config.yaml
n_layer: 14
d_model: 192
n_head: 6
n_kv_head: 6
head_dim: 32
d_mlp: 512
vocab_size: 6801
activation: "swiglu"
norm: "rmsnorm"
norm_place: "pre"
norm_eps: 1e-06
positions: "rope"
rope_base: 10800.0
rope_fraction: 1.0
qk_norm: false
attn_scale: 0.177
bias: "all"
tie_embeddings: false
parallel_block: false
init: "normal"
init_std_qkv: 0.0349
init_std_o: 0.0066
init_std_up: 0.0349
init_std_down: 0.00404
optimizer: "adamw"
lr: 0.00213
beta1: 0.9
beta2: 0.99
weight_decay: 0.11
lr_head: 0.00468
grad_clip: 1.0
warmup_steps: 212
schedule: "wsd"
decay_fraction: 0.718
decay_shape: "linear"
final_lr_fraction: 0.0
batch_tokens: 32768
seq_len: 128
doc_mask: false
z_loss: 1e-05
train_tokens: 266600000
steps: 8136
dataset: "wikipedia_en"
Each number is 500 + 50 x the weight over its row's rms, rounded and kept within 0 to 999. Layers, rows and columns count from 0. Numbers have three digits each. The size before them is the row's rms in percent of the matrix's.

# gate: layer 5 MLP gate, 512x192, rms 0.0775, rows 509-511, columns 48-95
# up: layer 5 MLP up, 512x192, rms 0.0736, rows 509-511, columns 48-95
# down: layer 5 MLP down (transposed), 512x192, rms 0.0728, rows 509-511, columns 48-95
gate509 097:468444460533489586506543469545638391492579605547523515531515493501525436545463544517463521515440479558463547402498444468547498469522414482488529
up509 097:506471501412463508531507545543582496457528604433562470461520538594526534478480573496503506503520473541492425565566637446479501437489424461450464
down509 097:473473461506519444578560437525460517455536558380440478524360530451563526515423499525573523474688511516540553520593468509437441578521469534500464
gate510 100:527465468497514497525600514391423559540430487514484547517434499551483412495545443536473519533476448549490456453523437539487452435511497502409509
up510 100:441483378540599422460457479481492584432473528445482523526458498492392511452456400530532606475574537374447478476497568516446514515500525507423546
down510 100:531442521407451490447400532491469441569432469474503488530416532526462461453571523449487508497508500482555510494498480422561469493498506576557477
gate511 098:510577544436409530416491531517536529484483565505439531451474568562445505427498547511530520507485526549386525554465472435482411530430505523529505
up511 101:409525516419468494495485466539452500471541551512514490608493463497524510507537654566435459483552521424493541537569507514517541529391561464525583
down511 100:482519471516535496435568542421424494515482385452450436502562463502495448480446500525533524482416533586530547452495574429458431572459491451518395